Weights of a small transformer language model.
Training: 599M tokens, 4573 steps.
Each number is 200 + 30 x the weight over its row's rms, rounded and kept within 0 to 999. Layers, rows and columns count from 0. The size before them is the row's rms in percent of the matrix's.

# q: layer 5 attention query, 768x768, rms 0.0586, rows 621-627,684-690,748-754, columns 192-239
# k: layer 5 attention key, 256x768, rms 0.0558, rows 236-242, columns 192-239
q684,095,202,219,163,259,221,151,215,213,205,192,214,229,175,197,231,160,224,191,170,230,285,166,194,175,214,207,200,259,179,191,231,210,191,208,183,227,208,224,187,249,193,205,222,227,202,216,199,215
q748,113,164,164,181,192,259,182,237,233,203,201,187,181,167,214,235,217,194,151,201,227,242,165,191,189,190,183,172,238,220,132,239,209,213,206,184,231,207,226,162,187,186,258,208,216,173,208,210,201
k236,103,238,174,208,183,199,187,231,200,216,193,221,194,201,197,179,181,197,193,178,203,195,172,193,273,209,192,232,164,172,173,219,248,201,200,122,228,245,248,212,139,233,265,224,154,226,263,256,253
q621,113,169,168,215,196,187,227,212,187,196,212,261,169,221,255,193,187,216,163,183,170,180,197,163,192,205,168,208,211,219,207,197,194,215,228,183,230,216,214,150,206,203,185,177,260,207,179,208,193
q685,102,244,197,194,295,227,207,211,220,193,115,197,201,155,126,182,156,249,222,212,172,193,164,231,210,157,228,189,132,163,206,202,183,165,195,197,203,190,199,205,198,221,232,231,182,196,208,176,231
q749,106,225,175,190,218,177,184,224,212,223,181,261,232,206,143,130,212,198,199,180,182,162,207,190,176,174,182,179,165,190,216,213,199,214,211,245,194,208,206,153,227,195,166,241,276,195,219,211,189
k237,103,179,134,211,219,183,212,222,283,215,206,184,151,166,196,196,206,193,266,221,198,199,199,162,185,201,189,188,175,233,188,220,194,183,233,241,177,278,224,171,179,240,154,168,148,201,138,249,191
q622,109,224,217,195,179,203,227,177,142,206,228,223,184,243,225,211,190,277,150,221,214,150,247,167,163,200,185,236,237,220,152,196,206,201,137,161,164,250,212,202,232,164,191,238,193,177,198,166,237
q686,094,201,188,257,244,202,208,232,233,275,175,190,208,217,174,188,208,198,194,187,166,160,170,223,173,182,215,126,160,143,193,198,149,210,242,223,164,119,214,170,228,154,152,181,212,137,157,222,162
q750,109,211,204,203,233,201,257,212,189,196,233,143,177,203,211,230,171,246,201,213,252,177,239,205,206,204,214,201,193,175,183,202,219,178,226,237,165,204,209,188,203,174,195,193,217,177,229,190,188
k238,111,200,185,127,224,268,168,168,160,184,205,234,233,254,219,222,206,258,139,214,189,164,189,160,211,212,166,233,175,225,219,215,224,255,184,224,138,173,195,220,237,183,220,177,199,207,159,191,218
q623,112,199,226,220,172,233,181,208,189,192,236,180,170,190,185,178,177,171,219,177,208,241,214,219,201,163,235,160,198,172,194,153,161,182,308,224,220,204,247,178,231,215,221,223,191,179,202,194,216
q687,096,208,205,228,170,198,161,188,165,252,255,210,179,198,223,184,148,138,200,181,251,229,200,212,183,236,196,207,193,225,234,169,219,172,241,219,149,149,186,209,200,256,208,275,190,237,144,180,146
q751,113,157,207,173,170,235,204,218,127,205,202,202,196,181,227,227,187,191,192,159,188,245,208,225,176,178,194,206,187,243,154,205,155,121,230,186,208,172,247,172,187,171,247,215,184,213,260,196,182
k239,100,165,204,193,174,269,146,192,158,203,193,223,165,224,198,184,123,246,184,204,192,197,184,211,179,195,193,185,222,240,230,197,201,220,165,140,232,235,229,196,219,183,223,198,150,204,227,172,188
q624,109,188,170,221,225,160,223,242,245,205,198,194,225,239,214,191,194,210,188,172,236,197,184,177,155,266,203,182,160,195,143,202,155,163,238,204,175,200,187,146,210,241,198,223,228,217,147,186,195
q688,099,238,207,176,178,168,177,266,198,200,151,143,166,178,186,213,164,202,181,200,256,212,190,169,184,218,169,188,155,187,212,187,252,183,155,189,185,135,234,205,156,206,128,211,198,215,228,186,204
q752,112,163,186,268,220,116,198,232,203,235,186,202,205,222,173,202,197,176,219,166,151,166,189,112,211,201,215,198,191,219,128,205,180,170,180,216,190,175,208,207,213,226,200,199,229,208,219,158,202
k240,107,172,164,212,184,210,212,173,206,193,226,225,199,192,216,231,163,193,187,197,174,214,154,254,214,162,209,161,254,234,238,205,163,197,196,190,207,204,215,195,183,225,246,173,196,194,225,210,157
q625,116,191,184,205,226,214,218,193,211,179,208,186,168,188,197,212,169,223,145,220,213,262,166,224,195,205,179,220,230,169,233,208,258,205,234,130,162,190,195,139,166,193,212,209,198,188,228,173,257
q689,104,217,204,215,197,184,229,273,167,203,139,202,207,152,220,212,220,136,202,199,185,224,197,240,264,221,186,228,209,211,146,201,193,162,264,204,178,156,187,132,208,165,215,190,182,226,156,198,207
q753,111,188,176,196,193,195,204,207,156,177,203,202,173,157,223,212,180,202,166,190,201,270,214,214,191,194,211,198,233,172,256,177,199,186,231,131,238,177,226,149,203,185,194,206,204,239,221,183,231
k241,108,171,164,200,202,229,181,189,215,162,213,238,208,173,234,185,143,222,218,191,245,187,226,175,210,199,187,165,229,152,238,201,147,220,147,159,233,159,196,211,191,200,240,225,204,210,186,247,171
q626,114,223,219,210,226,174,253,228,225,203,147,235,199,229,204,183,175,190,233,163,168,190,211,178,188,197,223,150,187,208,255,224,213,202,258,188,201,218,244,202,175,212,228,206,208,181,224,221,167
q690,098,178,202,209,131,198,205,226,249,202,189,171,173,204,218,184,207,209,197,202,194,197,262,153,191,193,196,176,219,209,134,198,169,174,219,209,216,209,204,144,217,243,224,207,210,179,149,183,251
q754,110,235,174,187,202,173,233,224,164,197,141,223,211,198,252,202,189,209,193,208,183,257,197,173,123,249,216,183,135,219,215,218,190,213,230,221,198,209,172,240,224,178,174,170,209,195,224,198,202
k242,101,218,184,227,224,179,184,212,278,197,190,241,201,211,245,189,175,197,178,197,173,172,222,170,179,201,206,214,150,215,260,256,226,179,168,251,214,188,209,219,229,188,194,144,188,216,190,214,130
q627,110,188,176,132,165,186,221,189,193,211,188,185,215,211,189,218,150,181,213,180,130,209,159,138,186,218,169,234,189,139,245,206,191,267,175,225,205,199,157,199,196,233,212,195,225,231,154,172,185